Weights of a small GPT-style language model, trained from scratch on English Wikipedia: biases, ALiBi.
Each number is 500 + 25 x the weight over its row's rms, rounded and kept within 0 to 999. Layers, rows and columns count from 0. Numbers have three digits each. The size before them is the row's rms in percent of the matrix's.

# layer 6 MLP up, 1024x256, rms 0.13, rows 323-536, columns 64-127
093:540509528515504507477499515480538521523529509463510503469520531542475485476496521485474500505480514502545491500508455447538513514428523522475482439555475487538525514503503516571485502510471501
104:486479534511528476488510531494517499448498523492501548490514494491491494517474520482558448487520513510505474549448481488461527522502514484479475515491493535449510513537481499510505506520499453
098:526496540521499509464553500465539521469521543477521526490508477494515537455478516479506533510499473481484516531500490546532530498527489496511521506510506532482496513499503491516472504483501510
098:486528532486505443467543539501469493475478512494498474522516506499473522524501494525481529515516514501521504524538464496507474547500542500556480502519482510509489484458539473500508507499485516
097:476447505527501545548484484515527515550444490486467469457497457546494549497503533469489511510550448520490519497464543542470505558509500511513492489482507525479519463477473503549527466472497517
091:471518482501493508489576523477502524507433467487536497469518436475478496492517570539486514487479532540510486507498465518501495488492473493495478550571479511490484468545520498509485498492528502
101:484468533505482473529491471535519507518533478450474482513462503520476535473491488476458464485526499546496518519521478473507542509458460506524477502461504477516510454493537473527528508523535528
106:533485495511493500457481531512514478479507483507518522494488522537484522555515462500549548493484498477510533538510458487509529482515517499461518473464504490485471484466503516496526465520539557
106:513418526502478512512506503499505487511512464482472514484511495518505484527500486469477442527556498486492488501485457511533500527466508477492537509508503464495488536520508501509530469460473454
101:495486510460502499515479491479511490483505508497508557495533486494492522511494476533499503488529470530471486497527521468478451501471510488508465468528493502485553501490536529546502472516496493
102:469526461470493502482525514438517539491529471488513539490501491544502458496567517497467519503470537482524515523466530495505508508507500506534490499530487495473527501511503496545515527477485466
103:472513526483461519477512521454492453497493491494524520484494503506509463490475453491495485508470472474500530501488475458515506473498461465510534484497489492496500516459459489496497518541517483
096:514485521507500489504467497492495514506465571471525558531472489486501500486513476534489506508527475565511474522484450509504537495483499520498492504503466489502514482534494461481520509545501527
098:448538487485497488504524467490435507517498462526517507506504504500508500527491484505530538483512515502546502476504504531520533513545475536490502524552538513534496515517534519511506472490479486
098:494474473570506493519484521505537499475453472525490491561485505538496537484495477486513506472485563502489500531484516518507488494467526490491509484460479496489497524523532495439517512482457465
098:503514506511469490466509492493527464511483464523519525477514497492456549491507477510563536492534447503529518439543482491512471457521551478530494487497502522505537494517499470463467459503529502
095:464506514505499469518536542487520506487467500527488482444423513521506538521470539547482461512509476538522472483531522483477500511529494497506501499494500538472538472489544497507500518467496496
100:539551521503474507471515523489483494512496480470538451526498502504462526544480538492475493488516511474473510491487496446527537462496482522544500483509457498495489530501494525542494497485534501
097:527517505499463499491498505505507498494505488487538515478469446497469528471522500500507529487506480492505509478503464512481512500480445502499488506494479526500447515515522495471507497519532518
100:461495458520498501453502505515474500501497501511477528513487483517496505507475520515461519544493458498500480512493537510480509521508505509490555500508477505501482477503518501465544495495489493
097:509498542471470480538498500505465533511467526539477481540510482487467541507494503491488484534475489465517502516516538510512535449531551520495494479475517514495490475472520529530520484473543532
099:523493486509497476449503495464486441491453539513499531518505536480484485557531504501519485519508480491506498479529528502512508485467518469518507495473494467472503526508487436467503530486495531
099:466478485520518458493481485508466529499509482483466468511495527551459490500490522512477495471522502509534438509456504485524542503475484437481470517473529472507479492455531522541468502493530441
089:513494493500473530470504501484494470484499514486527482534514510462512537449504526467501497514539497511492551495506523502458508518462498474523522481501469493511513497475504477486531510522533502
105:482485523502460509482471506480487498547539470517505454480521475483503497488494511521485485515474501482495502489491494517494460464479519508521518521528530512503505485504485484481516478510510509
102:556510501470454505461494474463445505456512473521475482475498493545484518485502535474527500488464525533473540488513545513502541487508498542497522519496479499503482546487503500508532524555515491
096:477490496457455507494466504429522537454452492558470491473501553463468440507530505535500502515529497506534496502517480525471528514507527506536486511528487475541535472480520517505551537458507496
099:497501473516533495508496469482495533472504479465515485518568488515464537506489500497540487532508490521500504454529451479504497532472479479499506513424504508519515510501497532556455478481526495
094:498505462511513494474521475474485488489454486479517453547501510466509477503460498511493542462525521530512510552508505527508488437493529516476456525475482478444500482511498520490462518523534498
104:473473449515485523472452460502478515536542465452461489490486501470499506477451491504476540512504489478520539487510515487520523461506512517521518492517505520504531528491498492506518514470485531
101:507515500506459477488492484472518520490506466448483446506520495527537469476540467452514488522496495499507466509503490517482489511513489476510508500493531481459512437530495521446500500491498483
099:500465506576504490512511470497488475495466481434477502504506484452477507516490482516472498521519528484511478556513440509495452494533510520515513471525509515475508513502534465509565460516482524
102:536475487504548505485534499525493520526473478469486515460515519510466477513525523463526479515473531507523508454469507517478490468464492499511486488472486495471457425491539523479505459487473566
094:471546504512508519521515468477509491529492505477485518441534504508480500474496498514480471497526491498503497482467490495477537532518455515518480496506499484459499477512477492529474512480498494
102:511518464471467490478512531499479489461561480526509504504473512530518520471486523485447481485494488525470539502496507514546534507492510472471536550517491533453575513506498496508439493473541514
103:506490510496456470512493524460447506479542500524484486509466520470491508501502470514505509438489475505504500496554508529497480473477483517482521454472493471506501508486556515495510511485472503
093:490524493556476515497501487526464513511530487486533463518513492519511485431567524459516504494490527513498465491494513496490514513526493463447487522561507493501505495533508494465491516462526508
094:467486490519488487511507503510500503434514520524488503502511532493476552520496524501520499482490476448501542485496494500520461459479479450531483467509503525472542488504464485471550478532511526
108:552532538528515490491467514451506511479513485506529488472465547461486528528551503499495482504513509549488501501492448499463524523487494495524529528500506466469501470512441492468478525481509459
102:516502516497510500512499496500513458513506507514482503504494498496460528487476504506449492500488475504508509482505466514485506511509484475512459535546455455516521522493493419510489492537511512
098:454444495483491507516472482484490519472481514517538474520528510523494542511520478499474544492519512503518494529534492509526480497484530482519492475524528494495475516497521498545573472493507482
101:510499460503520509526461493466528483517480533507495496512459464496545516502493505561471520484512529491472503517502494503481480471474476500488487527443510460439493486496513523496508488515492513
098:459501540502496471528514490545492581481487479457472484502522526529482521500515532490497456488527556468459535499494523474516484504513468467512541517516490500503514480480517466449479557559500505
099:523459467487502481498519526497534470585459530485519528438522538482510540513498488504448504503499523518506482480490464480523450523480523486498491467487495486507508512515540485540519499490518475
102:481491495507490415498493503494486509482478517460467497533503475513482505476519505491503528499531477466493468510522444484516504484520501513495490498469476521504498455424487510495518485462524494
095:478483468528488473485558479481512500473516483549456502461510536536498518476476488477503549479445488503514483515492464478526546506481530527453483481518481482524490519514493489518510531511515482
105:529485497481526512475509489501513460487522516489518515512500521493521533482439502469521502519520493538498521474451523508499493465522516504510463473500499484481432527494501471477501512491512448
092:513491533443514513502472494487501479478516488519483517485502532497491510506551505517517490493476496508499485466519510513502492490533496501462523438531549499483541504512466498473527483489503479
096:502482476487504476518494507513512529484501481520480497525486488511517537482495533464504516472485508525510494461510502502494477493495496519493462493456541490469518529483527527568506519523559475
108:478517553514536516539476490528501519488505503496488533536524518490452488483496519501467515483521519504472508513543530503480500498489519503514519453498485485499502497495493455466493492477517549
096:449473507506525448528489491502517520486514452489447495521536452479548536499491500480514460510484502517524518461468527486479491526485521504509468496490507523543541478530495469489487536485503488
107:484576493503512528492507538467497548506512508514492485483468451480518482501528492484500500488484519493478502475501509502486517530451517514525523514515456506474522560482460476517505515486535509
110:495517522513484463484475510544459516474491479543484488519491488500523487502497517546517486481499521484489496498497528485517538529458467450505549481474527522494525472445502519521540505444493485
099:487495511523525507521502507487538527477485479476482484513501536455454525475479516509479525559479473520536504520558530494516515542542497449457493463490552517488464501460477472548464509551541482
105:557499483501474468514500519483517477517508534523496501520517526494539431546489451483489517495506523457471514460496513516480498487460457474505474519497518480497521495497522515502527530491456475
094:524521535513530494520490470533487538495472520505483525541498482485473535475507492511483525539543498469518518454503482506487468493468478476525475486514516484505440488497579470516531458508510458
088:537541526489482502475521498535503496527484533502494554474496464462456490505495514484475530497519522533532523527452492503462504501464502469494484517541531526545481527452449499490494470508484516
101:544523490481492455486514443525492515506529504541533526499446552469542548506492497506485502526536528507454474447508503522503536472507511502520461505494477527494483537454441497426533508477488500
097:507526486517545477524464507556516537501539504529504469534459521493502494506491461489488507504470472498509514472500510513527497495544470512502502472490478507456468516490495473542488516510520471
096:512533475518500511547492459496468511527446510470550526472539489429487506497494517456521539466535508509472515504523495541491512482497481510515522478495506541489502552521503532500450482507496502
099:536489554512479532537507492509525479498488484517467474481469490488506512519483516516517504538484514491491514478490487519521551527527509472488460458450495506501512488524499524502482492471479501
099:472553514494511502495522500474467507544494512501497510499495538494501537500479496559456487531468522507510485524500493514479467571506531491507506506518459511552495556533497482506557471499497498
097:486503497552487523506469503479524507536534490504509448477472522516491475482488498496437507513477478502494478499492477443489532536499460487527483501577507514525467507530558505471495514510496503
097:533481497486480488459505490479513531455478520505498470557478506490479500494491514517503537557508532515486456508488489483460500476467490486509500470524497467474499543518482539505530483525482527
096:543508455539478461482495507531496522494468522470513518545529500529479470497519501489498511497505497470496476403529538510462486532487522489521509537488527530488512535515487481502483500529481482
096:460456528501481471520480499468477539455490460481516508558532496465476477544498492484487466539537501467487520535519536491471466528500477492506485489519484520483537488525488500529482503522494472
112:543493526543524485494532496481502511488502521504518504513489514478434531478484482490503568525513491498513520525498473487461528492472528500527478501482481548526499511484535510476482528477470468
095:527502533504520519461518500494466429507486505520485494510534524482491433538472481516489485513573521518456494458532498478519530510499499486499498497471489513542474512523496503489510481517505470
096:511518502474519446502512505477510500537507492490481456518488528521502516516487533484447518498476507505493468483506483507458540513479536481507491519531548510510479496478474574488482462490503533
099:518504511521521525522516502515503453504547450492517538511486539532475564483486486507502465513543475507564478530472484521499501491535497476490505523527501471491491513481528491490490536494518517
097:499528541496514504489507516481470491511517520544502539522513505465518528500547505465439497454449487512489518511506527547466488500443461513506508461534485514486534475491511500496518483472469492
095:517481507500438514537500498537497525523482502531511434484550497518457525498519492491515536476486462522546522485508508519458463490490489499494516514514497523525567479498523506507532509493502462
102:488473489516494524442464509492502476481493543485507503532495506506502495461533490487526511544478491502521489491507535520501504512462497512515542493513536495453526494527444474488488509548488506
106:478526540534511519456519544511507494486492454487501533491533507455481492499520507496507513515505485511494505426493473517507455538509535481502460509524475507477493516459541458476500467479507498
092:540468472514518538504474516507509536507502490486486515487483513455497534498460511511517509524460458528489478480534517489500542520524478549542503545477534496504498521500473512522490478499546481
092:503476513512476473527524496508495473470499492482497506521502482494483510477462477557487500463541492516438527478490482509507463507529494466464509476472507506532470471484511484500469480504488469
098:468493497492512501545498447484469501530485480504552544488515486512482521512554540505475532510518500528494510473478546486464491501476459513536504477475480506486507490497509518455479494474502505
102:477486457519456499534521524511467443539489504509517476506514453509547547547495474509495490491452456483453486464521522474481517461517510499434510502479518490510521524499494487525542519491494453
101:513552478433457510506489445468501493507503503511488483502498440478489496533554496484484492470500514508533505451473493535494533494565516497570525496539515481536528491519479531542507547507523509
100:527481500512502514481501453508475515503530515504512489499459516485499514505462492452496527490547492472542529494482554540462484474478519541481478529498479509508494471466526490485523471510494544
106:561522538500482516512512476479507469514529546439475502488560510493498471462499516497526492522500548530483504495507463514466514483496497489504479515440494528503461543523516490504524502495548465
105:534500467470541528526506489520472497518475486510505467458512484497481522516492487507507487473494506494528472519523482508536539486527507500478515497494483503548500500500500452528475508482484474
101:476455511537506499557510467513505502498510521489462505508498483503501545517512463535516456501465453535523482491508476510503518525509504469462500473490550525482485510509514494458456487548503493
095:491492480458448501467491517521521469503510502506552486537468532526495492545474485552511505494465492470516540484497496457523501475497484496494510492497514500532491512486503501528486517482511490
103:491489546511474460530500500479488489506486517504517490522497517533454448535474511506540494486525540471536481479519503495460498458456452467497475496469566445510507494498496542501493499470530476
113:516486485508492462474498451487508483510520471516510479508540499439479497501523512499497529525539475496485530473497479488474451470494482496506493506539480491468454524480512511511511521470481481
107:475513538503551477484507518504497460544513500515476473502488503500540463520456501515561517500485460488505514503545478492499504553470483482557535492524478495459496493516540504525457507473495504
096:506510484498496502477544533500490523537478489519518501519539535463456502516493487524515492524486555510512488521501520498472515481492495500548506543526456554529497505493475500441476498525530522
098:490545466496498550526502559473506514464477465489490507513511449507527512508499540480490481513509475511483506473523502472511515513508453513508493539533500447489494464500507447531472460469527509
092:496508519528480464448487516480558462501494480494511474498524470513487508504535509502524532479480504474520498524500480497505499519536495468496512504456491444487506467514467549530509519523485463
102:488476490483450454509504505556513434527467522519481523435538487508517515488483476472474535517510462495499500472540495494508573507473517528441518535503517488455494498493444464492542461454493522
100:489519485542493540529490494490574477497488504533501491512485505502528514470510501516462516475497519532492519526487494511496510484492501489529516515486486559514488504481492466528504548477509504
106:506464507490451542500547505517494485517477481503517508513505524512477453502526458530514492497483463500480497542483507553520490467491485468452475504462499501460480462535509496532454534482522501
107:508502534496521516521534452509498441511527493500525535562491491539492557520501500538488485526529570492511507508493486510508500520497508503513477474496520542488507532548499502496467496454500488
100:475480481466539488503487496532500526493504503539527529525484526456540530502511507424503476548506444495486508475523497484528542509522506540495490488498520486485480481472512540486524494501508521
100:466524491471479497500482488508504483523507505510580478518446519468482485492486479475470484468500515523478509485502489507482515486520527520545467534507487504489481473498523473517506469498527502
101:502515500477478554506502497452501462481465467522510510456526485512496490481513528487489494472508476491515446485504496518520496543457493520519464464478509502475484443478468535493510486478496495
099:467501494454502477527514444501522550468493536534504506489501505496482498512512483484526521451540492548512529507466519534483476487492487492461500525472536492542525493515438478485472498492467480
114:477556493481533480456484505534483479508484508512495444500516513511480534510473570525480540481495488448520493484523519501502477516476517468481500514502520467491510509487465473454497445545525485
098:490531495535508535512481494516478515470467453498501511506464521508516498526490511555490467484496512514537479452523492490495511506463538527512479532489491500488507464477503526501490490499470506
098:493433492512493510494521521500522493511533502506511493507510541487526501532483474466504476489472489477522496477524480488481484512484470516499498547483467481482491515498471492524500495541475479
105:503528530492511507554535521475518535500510492514507492481516507502484447543576535500521470535477477477509505471501487512510495521523529511491498470470499513478458471507470474461515491510580493
095:456414494527544520513507445470503540472487512491508526508544517552555468500500505495484534487475488499511469530484504505489530504489532545499476501527482514459484509480496550498480503531489551
094:503525484513522482468454507484473459505526498463465487502531519462515494516500476508514500512535501463485517471500512484471482532513475546533519453504472514443474476468465481511512491492465493
098:501531461495538506519537488561475462522491480523496482516493457497494534521516467487517529513489449473540517535461497501474499542516493495523515524524496479495506532505534504516515481516542503
105:490471474493475498507471449547496469467520502497451511548540472506509493489502505512543524474501531470506458480506531486446510493498509515511494455493473513481573472504421477543541481460482500
098:486493529457484480477567520518485486512503514510473520530498500517468464491536499518480519489513541508532492505469457545459501460519470520514496470485511511504482530510528472529480500507475493
103:513474504525511490533534513498476522507503501496459502485527530454471471488492522513456497473474534501479557517514542511479451521473468507475507490512467505503503477497489489477513441536489465
097:476546512516520453504510509515512490504525477481484461480464484494464480477521461508463453514534507552520499503526473505496520501465532506491536467503487479502529495495472501528517513507462528
102:503487494473471497500518505484520550504484537497495502494498532545491511501542483480498476528540511471486526462512489496514487516470508480486499525534540440490496530480470478505525501502481461
097:480468567518485500527490481506513540537504482478497527538507510507538501511503531505444459530484487463486482496516482485494485444516522473513481485519505543526485477506487463467514515456497514
102:461485506504491505543518486490497516502520481525542489543502484496478469475575443474508495489520506475528505498507500528519562494537473449489518457517509519511505448482449436484511496514497478
099:435481506514448512506510509510489491532511473543481517462512431522436497514491484463474476502552543465527472510500447561534529473483498527480522513467536492522508470507493502497486508472531494
103:474510490475513484545477527509490484514538511493497512473503467512483512440490486470482551539456510502466526487508495483507502502556496507498516497499523516500533511490524543473527492536483457
094:517570479471533499510512509476515489525479480504467470549498482530486527513508462466443477520529498516484534510501481529523496498522484499532539469538515495476474480502491506494526518494490490
092:551504495478494469479509460499502520467502491494504539483491563458484493473488510480482512493543455465520505504459506530467519539539519532557485499518490527491521512483497537517539516490496490
100:497477484493484505511452534528502495521472436511470502460505493510502516477516496472474469496521495446467494469514478487548508444497527517449505525491500491495503501511482460439551459477489521
093:490475510510512496476524511522490483535478529506516484532565501489508526499472543539500488546489523510491515483519477504513480492515495522506500498517495513457510517481479499478494510480451502
098:486509482491500502484487483521498530502505484460479527506513476469555483490534470538505497480532537498515534464496534480552466505488523488498467521499535494543492502512523490481502479549527482
100:502477496496513496570506547533511502523509456524504532488526568484497485495517525525475482448511474502493493502497466509487462441524490517477510489463515555461541520529533477479515518484492470
101:476486510516466474509508494463465487502477478527474478484497480476499537486512455513509500538464550517489543454516457478526479491508502466473521498507478474491516504476548549517525566529515494
093:532497508490492532497450471506492510517517468492526490493536511474466508544488490508520529475544455506500504494490471498504478475536520500494499426499532493479512493423533524502559485475454549
098:509471538526454515552482445540505504496493458477489480483518526498521501507503498463488540472537542520486523466494515502525510493493503493548519515548502507497531516521484444502496492496521495
096:489549506509493481509504474522447543560480462515494462532527503495504524489518477534473506518471490492539516516494496502488557481523509541510501433519484486504488506454499477518488492473493495
110:488496505533469483494521486533505503510485511552480484538527501519490498486542484522482474462476487421473485522490482512510515456532527499508506514485500557461521525487476501468521525481558497
096:482505554522498498429527534503508507529524506505500507467471473519534536499475492489540552534480458583495438469484516516508487501533517465495496496511498535494498487535519513481521512485455505
104:513502455516522520526513482515503505457485517487515495495481480464457450402512456491513490509514500475534449478539513506470571543492507508485513460489495488530501504514483535543506466496544498
111:518520512518490486489539510514498517526486502460454458502497479528477516501517495534486535497487559486520488493486527530506490542498462549520510462483491532538499519475504543484490495525490491
102:475455529524475477409503510463484501487478511546531506476494499486484526483492500492457492510551473511487492519492504500475487504519503495508480525515461545490513473471494504521478543483476458
093:525457516547530470517535482504498504517456509475483495536499502542482498476500450501464546472522503551506502496537485515514543491471532538498516527498510482509498478484487478508500506489548472
094:494500514519463478511485515540487527497491494460573506524455451499507492508456506502491520504488549508475489525535509487497570505535501507497440518466457558493513480497495491485536507523484511
115:469513570474456479513497532520506487490497469516494498550483497469507484491486500517530527501483503501475488488480548497510491513504500529512508477535508525528480468468519486574505486451507479
096:533515496534509467522529486494497491482487502495480489490552533555520500507492512509487517510523485565535497480514530504513490527498466509489495508530510476506531527492491499479522516524483496
097:516495453511508493534502533527509472498489499514453487498495514458471492483482485474478483481482535486518453489508494505518491445529518465503510474457470500498492496461523546521527517497531512
103:462545479530481483445465533485531455539506480525483501514538521475506457497500513521466491515516493494463513466536511500475447495535536528512494473499489536534480530474467513504484535458548552
112:491487530498484506497512504475482506507504488477521475497532489520466498508504486505542518480493515511512523519512529540492487505489496487527516504502498516479501490555561483523491574527519470
101:474467500474518462483554488492521510489527490484495529480481510504499474482503495499489474524549528538516538491515507495508522516479508520467506498455516533512534484406543456470535520535473496
104:524465540463455499487516507549491510515463518537507480484463495489498505524490491511539478454469491464524541463466533481472509509496511473470503445513435483541531497510495475525493502487508528
097:460504457464496446505518554522455464452528516508490469523496480510512529500549494529489528442502511530498478498497517517491494491542488463480515561495481536506490492520509497526504501515484482
098:470481515491461423503496485453479476504486516501517515498505502494527497503531477485485482486473491506514467537522514515483519514443572512483499488519447522502479484499485543504545502528524515
093:552493520485469489474493481471519485491530501486470523474472515489512525500464493514521490541492533489504549492509474432536505529501566531530505462490459487486446493444463509524492482463538518
104:468524491523458509457521559463527487504496461488538480539522484510515516464509507516485498539496524501476489477535540458492460478504540475482533500532497503513512465473513491536487498509497493
098:490464500495526527532458512499457487534487480481463452468466513487460543517474473499484495528500495519472517518552462478540546497527519468479491500515523472507489482498538459505495473501541549
096:518463468495517536493516521520511527464472470543522494483504519505506487512494499499521499491503463506499562472513478482502491454503523502476469510477506518539509491462503519512485481499466479
097:491504504521493479526500540537500480513471460492492488526521458511508544497504501497505528450551472505466549507474493491507449494499489481507543472510523535519521524511485497556532464531490474
097:441478500511532537525489513468500483483541516567508516484515515464495427485461515521521483503563512500543477463498495505518482511451444518457507506528506510491517511498493486468514496471525506
095:501497499529510476476503525490467504511472507533497439502477525483514482443499527512472500496451532497501457504532460488448501446468453509457493509510517524477479523464454520502484464452508478
099:500505491467504525499501519500531531472497483467487539490506517449526524485513495441518518514488465482484506498548519531453487491515495507500493511500538547535509520455508476499512470524468502
102:479505479533512490514508537469541523490502489497522527509524526478492461459512475465482509509481498531473482533454470496483518513481501492501540508519491492480502523527498453550496499481503508
106:490500522500493501458492516520458542515529493478516501495539514576547500533529502489481540485491491499500485524481483477495512488470520497461536511458498511442517521490501500501504537457503523
102:493478523482512522487480525492476532503503501473511544489512499456561512479505511539499533502510490543556449516493507556521566533541488501504521503542543515487485499521468521511518526468507501
100:498498472506476504497449507463496481482533516515514497502541531441455500504501479482522487475491495506484517490545494465455451492494480510483535536486483510472474499519495487498549510493529461
098:520502522467487473528523525451514505522494501490488496477515520470481487492520524523500492536511454523470488544517494512472514503511507486474527495469474482533554445483493485494478524477487431
099:501494500542501532520486497512492508504505478477518543506508512468457511458470505539519481499540498500506504514506503557460528492488525480487483525502488500516523495453540528467470518480516529
095:491502522491481495463484495480446494459524518512490553489513474521531539501475497517524542516522490499554507478465482470465476491494515499508503461522485509496484536494466486491534524535525466
102:520487468523541515497498463507482538532489489533519486481515530526489519519503491479504527531470514475460455486440507497488480510535523553499511488522490522517520547500451479528508493483493500
101:484522542516466494496490497507476485549470517507499483512492465500517496446507477488504493509493489544462502488507480482499499527501519473480467482533505469557539493512560489492530522470504489
094:539525477480515522451551489516507470496495497545466537512492484501497467509505503530514506528495460495491541497552501507545511510482509539473533497482530516472474517518490479457509499541459521
100:545489496520493503506524502482484493500498490500492499486485503487471540476505479526504485498472518472521480506494496466511484480542519493511520512494507499499524471517468551500501535515507506
105:476451530504488475525519477487473509490484526484560493518500496499493538460544464494498469478505531494467532525484514515565486499525543489525512514545526486508486471424458505566493500535526524
104:488524502485510505462530492485497504511492475503476521492509483504503462477465513532527493507513499487475513489462526533515463518524498513526444478508530502508533457494511510515484458458548515
106:479463532516478524535489516444500518475491522477490470482505495491481475504522497474520497497529489480518458500529497453456491502500482515522492512497502481516534489484478498495550515506512480
102:514502512539468483502487520513499535495507485515502452505467473520518510503473549559465504486519494474500508460487487504504429488508532475538480510519468498514529527458502513526501481496455451
096:539487469500483446519485478470510530441490495453514528499516496493495508458507505510504510474541482436494436503512460504538534492523490491505500476502467505483506479484493491477518526518471498
099:517559474490500480529519484513506492481478459531467538519448531524505556502486458480534503475502481481494468497516497538506529505516529496503503505520490517477452513485447505513506485482493484
100:520463545519473424559510507513515519483502547530495481524513498469504517536472499492494516511483443497522503515503485545485524516543456503535495537502497478418504481486527457527468485525520473
104:531504548517525539514528517450518504529481491501490525476518478508473489471505469518507494504478502473513523526489529501464471536497476515486501502455442452464471538500521498535505451503461508
098:490481470516496518534537521472521487466531449508513480505496483516539488533537531513479516494496527474527537509487524472506488473484478477491502489481475526463481453523496472487524465487496508
129:480443459512501519516505497523484509521466540559517485465464506493486508498470526490510490504504492548537520510497469465487459571483456471470499511517488511497503486464475517472549499493504489
100:522502517534476459521479472461518476486499554523460478503477424493507482517533513493547493508482533505539499485476532464464502492524480473513475542570511490543477483492491504480467488473484543
102:513480476531477530495508498498512550499520494522516502451490518498518550512500556483495486524513511454451507485493440486489502476526487517501512473510545511507464551524492502462511474500512499
106:508496534563487499555526447489506489529509472517506502485509506501461508490497502521531517500549508448439468514534469528483549499513445470482460492488505480525535527513506491578516460521507503
097:493539502488489481519502530506533495524500519519499525495481510507515504476532513496513522522476465502496474465488491465504505529521489520501540496451538532499493499481486505509485499482513461
096:500498510506503556461493513551442521470495482484522472513507464498517466524488459525476548483502474466505487503479519482486479486488473466540520510509500501471498475482486502512538526533526508
097:485501515507455472505509486495485460526480489523487512503498454477531528494497493497508506483515522497494473516475490469482493507501500518493524511481473516468481513506511433512483500492474505
094:504488541471463491430458478523511505508478493478511461487495489482501508492527503471461550509507491483472456516490548491516528518524485497491535504498464514481522465493517451471496537501497450
103:481465509555505486466510485498510480477473495506519536513484527482521467524513491467470488503479472513497518521477487510515521481463517533440535445454505469479488498520507530502482488508487534
098:512482489527490517475509526485482469512539517513525516495504498518506484509474479536474494457473491521476488445476537533466512467488519483465474500459488493519470485507516570497516493509504530
104:500543518583505509502498471544524468480496501465511558516509484532506471510495497495508505522526536505495497531522496503523444493503506499535502540516498520466485511504503468507541495523515475
107:474515506499487468508505536481472503490476499484461470504483524498512596496566506503464479465534478540474512502447474485519455508534545476479469477517476521516466468488529466476545466467479519
094:529477513509525533514468477514477527508493450488473476543474517484516499537514485487502509505542477484495486458494501496491484491543489519479466499462515477519520516529513492516506492560542524
097:499455496492539494529481480488494509529525487481558507512460463519452480493485494459496510496469522457495524504456487449540493532554541461470533542494494455556477516494530496471500475512497484
111:485469505443467514488482522558511469441514497504460514463474497503512531514523536537514535552496502473485516510465519517492501459513517451526506513519466477525495548514475489519494491521509445
096:510480533530518470561514517503537495476518476515486490492504509477511514476497516481454482512461468516487524487476477505443529510511479538482477464541498526454480490522559475542528515469558496
092:498480470536530488490520546529499503472502519478499561479510542486494474541461484459504480512482492532498501476501531464510502548519488499464492495511495487502500536516510501486506508471524538
105:523502489530502493503496502450549468460468502484472539505490509501532497572513478491516438462549482481548555491457517523509479505476529526491464487500526479513490512476475493491543489525504485
099:517504519481510510515471464519491475515497492521516479516504509473553494476498483510525431445475551465461503513482516502504524486477491528508505550479483484542444497535479477518537497517510558
104:515511492501537484475471537511498533505476460512470495447481536515480538492513495485506488544469475528487501500535501513490522491511550515481541466501499508505465494518484515495512523534503494
104:501500504518502505513500547494524500534491468511520487514516499464482494492493469476510504547525509508501480509554505495436458469500552515453448474477545533479510496537478551535471523507550531
105:515493472492491470479537498500506517521468503503542510520542473476509545512528512522500504517491478484500482491513486557515489487516493516509478497474491451438495484502491511494534513506495476
102:496469483512473507517526523490470481513507473450461539497468528519470494532527507529487476476492477471466504492515538548484495538524462473531503511532488558484515506486552497478508476494460501
098:527482486472541499532508535471492494549493478501527493475514479517487484503511504463518503498506468527510510513499483519538504524502491449474528514486483511468477515531552484476515502459583492
108:486528494506524491561537493536484548553521469550499511530513451506536459545516511465539472520472501514515509492505475478497463482504515500471483534515486536472487470492504479491523526510492480
102:535513526490529527507443514509489482491490508528496513462526525508507529508540472465472440520466481485535499444523530534515484508505512517486499488526528478476538503482480479449502474477495496
096:482477503465472514543476515539545494466540454477491493510487484511519479494573535514511555471498532506501509525559535525495501473483483494518524504524521492529506478499527469497484512478486482
095:517481479502507497520476527486568459457515510508502488456515505500454513515494504445490506506479529509526492457463544534467514492534527541537545470509501476500432517512510498499491465505523510
098:472493556496476494493537475439514506501462490505458501511491495528487532521492493507492477453533520501507504535531499475514584499481497519493536463513474444478494489487560471524500465527494475
094:474486513477467520524496491502486502497498506488505492508515535488535525494496461448478509532470496542500523501507509529482499508503514463511553516520506467480507487499484488463491444497491549
091:513513461507507502492500461530489477520514497487500507512521563490478502508534489476464531479540446503512521483494546516453537540497510475480523570500496502509540492527527489466496463532461530
101:455523503524450509518507509464533468498498504455490493499487509529476491467485493499472447496520479481544500499506516501498489472479541481489485509482509519466526493450499461522498515495479457
100:482514543464503540485500511502495503524492430468518516509503496489508505505546548518508509521465462511518475475519511419498514523508482491515469496528480493497462512545495503474486535518509485
095:509496535511449522509513487487467532488464522517500517501475563424532527451499517540504501490475469514494507531501516485492495530530515535491479513483479500466453529479500487505464488496490475
101:439459506511445486490528510496547478505505495484469488497541516522497474489514495484506484490536465476484496514492515509495461512523514499477500493495500504488475474536530504485512552493487442
103:489517533505463514490463509485496496494513515490551542517473499476505529493507521484506461504513504456473458511523489502479515478513513482476504514460512461511498519568466469463496506535493501
110:478543457483507486499462511512558493492495539489490511507525514492474533527532478544489490521538499477488505504471481470530524522511511467469487500511473507512511503503490446512513498522474466
098:458513495516485476469497499484484546477478505527449554550498483459489552504455493499504489504512489501493512500497510506442474473550486456507456535512502511509500529491519444458536490526512536
102:473475460518505517487466508511491525519469492518485484521474508514529483500538551464483484533465512484498512467532466518559495503495539472528515472559497511444507467495457499505535511486507489
115:500517484494518505554501530518480505484483502542461510477477459492474520499503471519504480525486495515503515526489514497504479475482459533475548510504509509516502542491495530483506519517468561
100:487527499505490466538501505500499535512557478501541511502504499516536520469553440496492537525466494524530481496541491481477498477509492516513513571487500500535500538530481479508499500511522460
091:454520557502492480497470520512531463492494472527527488463500523479511552493455441475521506467489557504502497506450501490520527547505528477533499545476518499467511533545551475467509504501536487
096:503490574513523501530461494535504474530484493495491534492494553497508483477488493549515512480515556485491529496486480499501466551537521502534488488475523472544474507441524508542528475504534472
096:492529490517519462509536523488462509510493509486519474548494476470478535488513515465494490503474479467523535520497466490537545493497532447459527463555542477506494515491496506505518535493501546
097:494488457522485494541483527505491486511516460489486524488508515512520474529443482489475494500542516542485460476514487503482520475491460466460515493470488522479488470465524499533515465511482498
099:495488508479493540503502523523487495481483481513524509510446527509524537457465495509488529486508458491537536499480491503484503512509481473499499470502500479425469518526504504526517506469503484